Weights of a small GPT-style language model, trained from scratch on English Wikipedia.
Architecture: LayerNorm before each block, learned positions, biases.
Each number is 200 + 30 x the weight over its row's rms, rounded and kept within 0 to 999. Layers, rows and columns count from 0. The size before them is the row's rms in percent of the matrix's.

# layer 6 attention key, 64x96, rms 0.0675, rows 16-31, columns 0-95
102,203,180,218,241,178,212,234,235,192,195,209,230,151,212,184,181,193,212,201,229,246,215,123,206,259,179,235,214,219,137,155,230,236,201,188,206,234,227,153,213,220,160,262,265,158,154,207,195,231,194,209,233,187,215,146,202,187,196,201,191,161,245,165,242,181,203,193,176,154,174,203,177,205,175,190,190,204,188,275,217,147,186,156,183,205,201,169,232,185,217,231,199,179,187,165,226
093,214,224,192,205,175,220,174,204,203,189,213,222,224,125,212,160,210,245,260,239,211,220,185,197,216,131,193,208,235,151,173,178,195,183,147,161,234,160,174,224,242,161,182,178,186,157,208,247,167,214,191,193,234,193,196,207,160,224,167,218,224,247,157,187,229,244,151,207,194,218,193,185,270,227,207,237,227,240,161,191,216,228,218,199,174,178,266,231,179,209,234,169,190,165,221,189
094,202,182,160,229,184,178,189,179,229,196,167,220,225,216,173,126,213,213,192,204,227,237,159,214,85,174,198,251,240,234,182,203,213,207,270,185,221,231,189,186,198,204,225,213,220,208,255,161,207,212,190,239,201,260,218,250,159,218,194,168,174,216,223,209,224,179,217,191,196,140,242,224,182,157,215,183,179,190,234,208,188,214,157,204,180,167,177,240,236,163,202,209,196,236,160,192
110,162,148,133,182,227,190,259,169,175,181,179,183,173,229,185,219,180,205,199,188,216,264,198,184,179,216,214,225,228,277,159,216,262,183,200,217,193,256,248,214,260,145,199,170,204,179,226,163,182,150,259,209,208,250,204,206,184,213,146,188,166,225,198,194,192,206,189,209,198,185,188,182,217,192,211,232,204,179,179,214,198,222,182,196,210,176,156,234,227,223,145,241,203,181,144,227
087,227,195,237,209,235,190,196,183,191,221,159,203,174,210,142,143,131,183,198,207,151,220,204,217,199,136,159,233,174,179,251,228,202,188,221,260,177,229,215,197,210,214,147,172,179,211,181,204,165,200,211,198,191,200,260,240,214,178,226,230,231,227,177,225,203,174,166,220,201,220,230,255,187,183,212,177,192,214,243,174,219,191,151,251,137,246,185,197,237,165,228,164,163,166,238,201
106,210,219,167,236,174,231,253,229,143,158,219,174,199,227,191,202,209,197,255,165,207,195,249,165,248,213,189,245,234,244,155,240,213,177,146,176,212,176,212,142,145,159,225,213,166,165,168,176,208,207,193,222,230,226,212,142,167,218,206,168,204,211,173,180,201,186,180,227,210,159,197,203,214,183,189,237,199,189,164,223,151,191,145,204,241,211,186,224,239,249,156,215,181,171,156,188
099,174,155,201,191,207,213,170,155,206,210,213,179,179,229,212,225,230,187,208,268,232,226,267,199,181,180,188,247,187,247,196,218,215,222,203,285,183,183,162,226,183,144,179,148,201,167,269,193,221,226,233,194,195,188,198,258,178,231,232,150,209,212,255,186,157,169,183,232,195,180,200,169,250,199,212,183,185,152,217,202,218,223,207,242,228,164,153,215,187,175,194,207,148,183,203,213
093,198,157,172,195,203,199,202,203,187,201,236,120,160,203,164,227,222,252,173,259,213,197,195,221,213,225,249,144,198,246,195,219,242,259,174,190,235,242,195,208,189,157,202,158,185,202,230,232,198,225,229,167,244,194,192,183,203,192,183,183,193,193,243,255,198,178,230,195,193,214,245,201,160,235,177,241,226,166,211,151,212,219,193,147,258,184,178,205,214,262,213,205,196,207,146,246
096,198,214,195,148,188,120,220,213,152,204,238,197,208,183,167,205,172,236,187,179,218,174,215,200,205,227,171,179,203,199,167,194,194,196,167,255,226,185,178,209,159,248,264,228,210,171,184,248,185,258,204,208,201,151,203,161,166,230,236,256,167,186,187,153,189,199,195,154,123,185,229,202,186,234,205,247,170,228,182,171,157,203,257,198,174,166,207,212,166,211,225,188,171,185,242,231
096,245,209,242,212,210,188,225,211,213,175,188,197,170,171,143,160,209,183,266,234,218,191,177,230,219,184,219,193,203,293,218,219,182,199,227,174,218,173,226,229,243,182,202,280,168,151,200,166,243,209,184,213,169,239,216,190,250,165,179,171,217,179,231,180,200,201,244,187,160,228,195,183,201,196,208,183,122,168,244,176,178,241,175,198,231,238,178,185,226,207,207,186,207,194,154,248
094,236,212,189,211,212,201,237,230,193,184,143,131,257,253,218,172,171,229,187,198,248,191,239,155,184,225,196,223,180,187,206,215,185,193,176,220,234,231,242,243,196,244,213,185,218,226,168,199,216,213,181,231,229,211,173,161,245,147,168,179,197,208,183,172,248,251,137,143,177,215,209,209,181,145,141,202,237,207,227,223,189,230,228,182,221,184,186,196,197,245,176,201,239,207,173,151
099,212,247,200,234,221,169,158,201,205,200,156,163,187,176,193,151,191,263,206,183,206,174,183,202,255,195,142,182,150,176,225,184,223,170,220,239,191,231,176,226,233,191,168,183,245,268,249,225,170,140,199,181,207,215,234,207,163,193,228,206,207,227,184,181,217,224,202,236,198,204,187,240,193,186,219,127,221,194,226,165,197,167,200,255,211,241,271,233,212,188,237,204,210,219,249,222
100,182,231,162,156,183,188,218,171,249,225,177,187,176,189,210,211,199,199,229,258,207,208,231,183,233,214,193,196,173,172,185,209,227,184,181,170,191,240,175,170,174,184,211,190,229,210,255,153,188,185,184,168,211,219,156,240,226,200,180,128,193,165,233,200,177,222,172,184,233,156,268,241,201,170,199,243,140,217,196,212,228,134,210,245,116,210,247,163,171,186,199,184,201,194,228,164
101,218,200,203,210,173,208,206,231,215,234,227,237,236,228,250,181,182,221,190,238,198,193,205,212,174,237,232,163,184,182,182,171,141,167,202,268,170,230,160,172,178,248,191,190,210,185,171,170,202,197,210,250,164,200,164,243,178,213,229,210,190,184,178,204,215,270,186,226,242,193,137,193,221,248,212,217,215,245,204,203,256,238,193,236,285,214,230,223,231,218,157,162,156,214,215,219
090,197,218,227,116,216,198,159,196,205,157,236,243,145,177,220,218,224,219,238,176,212,165,194,205,244,257,247,240,194,263,189,192,231,183,193,219,236,222,209,207,255,223,172,192,163,159,232,177,236,193,223,176,224,182,229,211,227,232,146,189,204,215,218,168,174,216,167,244,179,165,184,173,174,161,198,210,219,190,174,239,205,179,174,170,183,197,220,150,179,174,165,234,242,170,151,230
094,168,182,233,174,210,197,195,206,190,198,205,187,230,180,208,195,223,213,188,193,144,203,136,242,155,196,212,180,185,192,228,151,173,190,166,232,241,154,221,216,188,203,233,193,193,209,174,96,176,191,242,202,188,217,240,269,177,240,222,184,186,227,218,208,238,208,238,229,195,151,183,221,194,195,243,251,218,243,234,150,194,214,189,178,151,241,232,132,231,199,191,219,241,196,203,174
# layer 6 attention query, 64x96, rms 0.067, rows 17-31, columns 0-95
086,175,215,201,207,149,248,241,231,219,181,180,273,225,96,231,214,240,219,220,161,196,232,223,211,243,220,198,223,213,255,163,203,224,186,160,162,217,175,223,168,240,173,171,220,171,172,215,193,165,180,203,220,184,198,227,177,214,204,191,219,202,157,174,203,229,214,227,227,225,257,220,175,218,241,170,159,172,229,205,169,161,153,215,170,198,181,225,175,235,215,186,202,215,156,171,163
091,180,185,159,213,137,188,173,195,173,146,201,218,222,240,185,151,251,192,178,183,257,196,204,187,176,237,179,221,207,182,214,157,195,175,221,209,166,204,198,179,197,239,181,184,211,159,302,140,175,208,229,240,214,236,191,230,246,222,202,186,220,173,168,165,255,218,204,203,230,156,238,239,219,194,212,222,189,187,226,227,236,220,203,186,185,243,173,210,159,128,211,181,184,202,235,178
110,175,138,208,226,217,202,199,165,221,185,194,214,173,227,201,165,204,152,250,226,208,235,205,189,204,223,225,236,161,192,266,176,185,208,225,195,195,242,186,172,252,184,159,182,216,183,230,184,156,205,240,210,240,214,261,261,200,218,142,178,254,210,241,202,173,155,254,227,199,126,201,202,218,190,216,183,226,194,228,200,258,232,177,181,157,197,197,157,200,142,180,194,205,204,173,207
083,249,222,187,175,182,195,210,220,159,196,209,206,178,192,221,207,197,181,203,172,170,165,236,196,198,184,200,267,196,156,212,248,216,197,153,242,221,176,232,197,207,200,203,195,202,196,184,192,209,146,174,209,187,220,228,226,199,213,226,260,207,175,215,193,228,236,178,157,225,187,175,205,205,201,231,164,206,273,156,198,223,139,182,265,166,258,150,180,195,145,217,114,193,164,235,248
096,186,234,226,241,148,204,211,217,175,218,151,189,205,211,172,189,238,147,170,235,217,226,208,149,245,225,192,236,154,245,196,215,188,167,182,184,205,198,210,202,208,215,180,247,161,170,184,151,245,248,203,217,232,203,209,207,214,194,158,164,214,194,186,204,191,120,190,215,215,190,218,226,159,167,191,196,211,188,213,207,171,218,137,159,143,220,229,178,244,160,144,269,176,202,162,226
098,172,198,183,197,203,249,177,166,208,260,169,215,179,214,186,209,277,173,194,254,203,226,267,227,201,231,237,226,216,233,211,166,229,247,135,262,203,190,173,162,236,180,163,132,216,153,229,165,183,171,229,213,187,177,172,250,204,205,250,167,229,196,192,202,147,178,196,173,187,181,201,188,246,171,168,220,201,167,186,184,221,188,206,210,163,199,190,175,201,164,181,209,163,211,221,227
100,178,166,207,197,227,189,197,223,274,219,234,167,157,215,193,235,238,206,231,267,226,179,148,261,234,203,225,151,180,173,245,153,190,201,176,164,233,242,217,187,215,192,153,187,173,224,210,195,212,232,225,192,193,205,226,240,230,208,219,154,233,190,218,226,199,186,217,194,138,197,235,236,189,175,192,153,223,213,217,157,228,162,168,126,199,201,204,184,233,188,136,201,195,230,176,178
097,236,186,191,172,193,171,253,228,213,181,194,167,154,170,191,202,206,196,171,190,245,212,226,230,204,145,170,179,216,263,184,234,202,238,165,185,236,203,196,207,196,249,252,225,196,196,227,205,251,236,215,190,173,222,244,156,213,172,219,208,150,160,181,200,155,215,240,169,176,207,270,193,203,180,208,202,171,252,228,161,204,197,236,222,249,110,220,227,193,199,229,191,171,173,201,235
107,194,193,197,198,157,174,177,145,262,188,232,222,174,205,201,165,203,240,213,181,189,220,199,145,212,186,161,214,185,169,204,137,216,157,195,198,209,179,210,263,220,204,200,214,212,204,206,188,228,239,161,199,188,189,204,241,227,187,225,175,224,244,182,207,249,176,254,222,173,251,201,147,148,166,213,188,217,206,248,233,257,231,135,162,147,228,195,172,196,171,185,207,246,197,218,257
093,212,164,149,222,185,215,239,203,195,182,178,124,227,300,179,253,156,174,243,208,200,212,192,191,248,202,180,218,214,172,177,203,201,194,208,203,187,207,209,229,231,213,188,220,197,223,158,187,169,193,134,228,258,228,236,162,240,231,202,180,197,170,160,245,216,176,197,196,171,177,242,189,138,113,231,197,204,195,181,175,208,222,251,190,223,196,201,189,204,200,190,193,178,238,191,183
089,191,228,202,276,185,186,217,181,171,213,204,165,228,152,198,176,227,293,178,187,201,189,242,165,180,201,181,170,161,180,177,194,216,195,204,239,268,201,219,185,195,162,257,152,171,197,148,211,136,215,194,217,209,201,249,216,196,215,222,230,198,150,218,134,213,215,178,193,227,191,190,208,203,244,205,218,215,197,157,172,197,221,230,247,218,213,210,234,136,238,198,198,156,177,235,187
094,178,180,218,152,155,237,216,178,197,247,275,194,216,215,212,252,174,210,227,214,220,193,218,205,206,259,232,264,207,139,210,229,197,203,191,212,200,163,154,189,161,188,223,175,205,191,211,180,169,265,188,231,178,192,175,210,141,258,164,216,203,173,137,243,184,227,187,222,185,205,219,209,200,213,205,220,202,228,213,217,188,229,240,207,181,159,188,263,209,164,190,216,192,145,147,164
099,210,198,179,194,240,196,177,206,236,191,145,218,197,198,199,249,169,210,152,163,211,184,224,198,200,178,188,146,222,221,180,223,210,213,219,245,154,219,186,156,180,211,204,158,183,201,146,209,173,163,177,216,183,235,187,214,185,216,171,213,215,198,201,187,173,242,201,209,273,224,196,179,222,187,170,269,171,198,213,198,190,254,165,219,250,233,183,305,232,280,162,197,202,184,187,224
089,192,171,247,217,247,189,216,199,153,225,171,214,179,192,158,188,213,236,199,198,218,211,202,218,248,240,260,201,253,197,200,184,179,139,138,161,226,206,169,183,240,169,198,181,205,191,219,198,208,249,200,211,219,156,195,186,136,218,196,207,220,249,228,213,201,178,196,254,224,197,187,228,169,190,241,212,181,158,161,207,197,214,179,213,264,192,198,128,166,204,184,222,283,174,190,240
092,168,236,229,174,196,140,181,175,189,134,153,230,270,184,234,138,201,200,186,187,205,183,169,237,218,171,219,179,190,185,210,162,185,193,184,216,205,214,172,154,209,227,233,189,226,167,203,169,211,192,269,244,239,207,213,168,171,163,230,243,210,171,181,248,203,230,208,195,262,219,198,222,219,152,177,265,200,256,201,187,181,194,226,247,185,193,176,179,217,242,194,230,246,201,196,183
# layer 6 attention value, 64x96, rms 0.0672, rows 0-1, columns 0-95
099,203,162,160,232,202,219,163,201,178,176,203,222,197,222,278,203,208,196,207,196,204,274,223,195,192,158,219,146,171,222,159,186,195,193,202,234,211,204,201,169,256,213,182,183,220,182,157,219,184,210,193,186,191,216,254,270,187,166,157,195,203,160,186,192,169,188,167,221,177,207,181,199,202,200,256,186,203,172,141,155,230,265,254,219,186,240,198,206,163,223,237,198,166,269,162,170
099,233,194,172,134,213,223,181,220,230,186,162,215,211,239,148,139,183,205,219,143,262,196,215,198,246,213,261,271,201,181,187,185,202,212,230,250,137,203,194,213,178,222,181,118,205,153,209,187,225,221,221,215,164,191,221,224,195,203,195,210,216,170,192,196,172,212,182,202,197,197,193,178,179,249,277,235,179,185,226,197,199,249,139,203,200,196,185,212,178,168,214,188,239,194,172,177
# layer 6 attention output (transposed), 64x96, rms 0.0834, rows 0, columns 0-95
102,184,223,205,175,207,147,255,180,192,197,242,203,227,186,195,206,173,178,211,231,179,151,153,206,251,211,165,220,240,181,230,209,188,179,192,214,189,162,128,188,166,183,276,224,204,200,178,167,246,207,223,203,178,232,151,188,168,238,189,183,225,189,210,219,244,198,268,234,235,185,257,208,185,230,192,238,168,233,260,208,181,181,217,174,167,211,215,179,201,142,196,191,181,173,263,181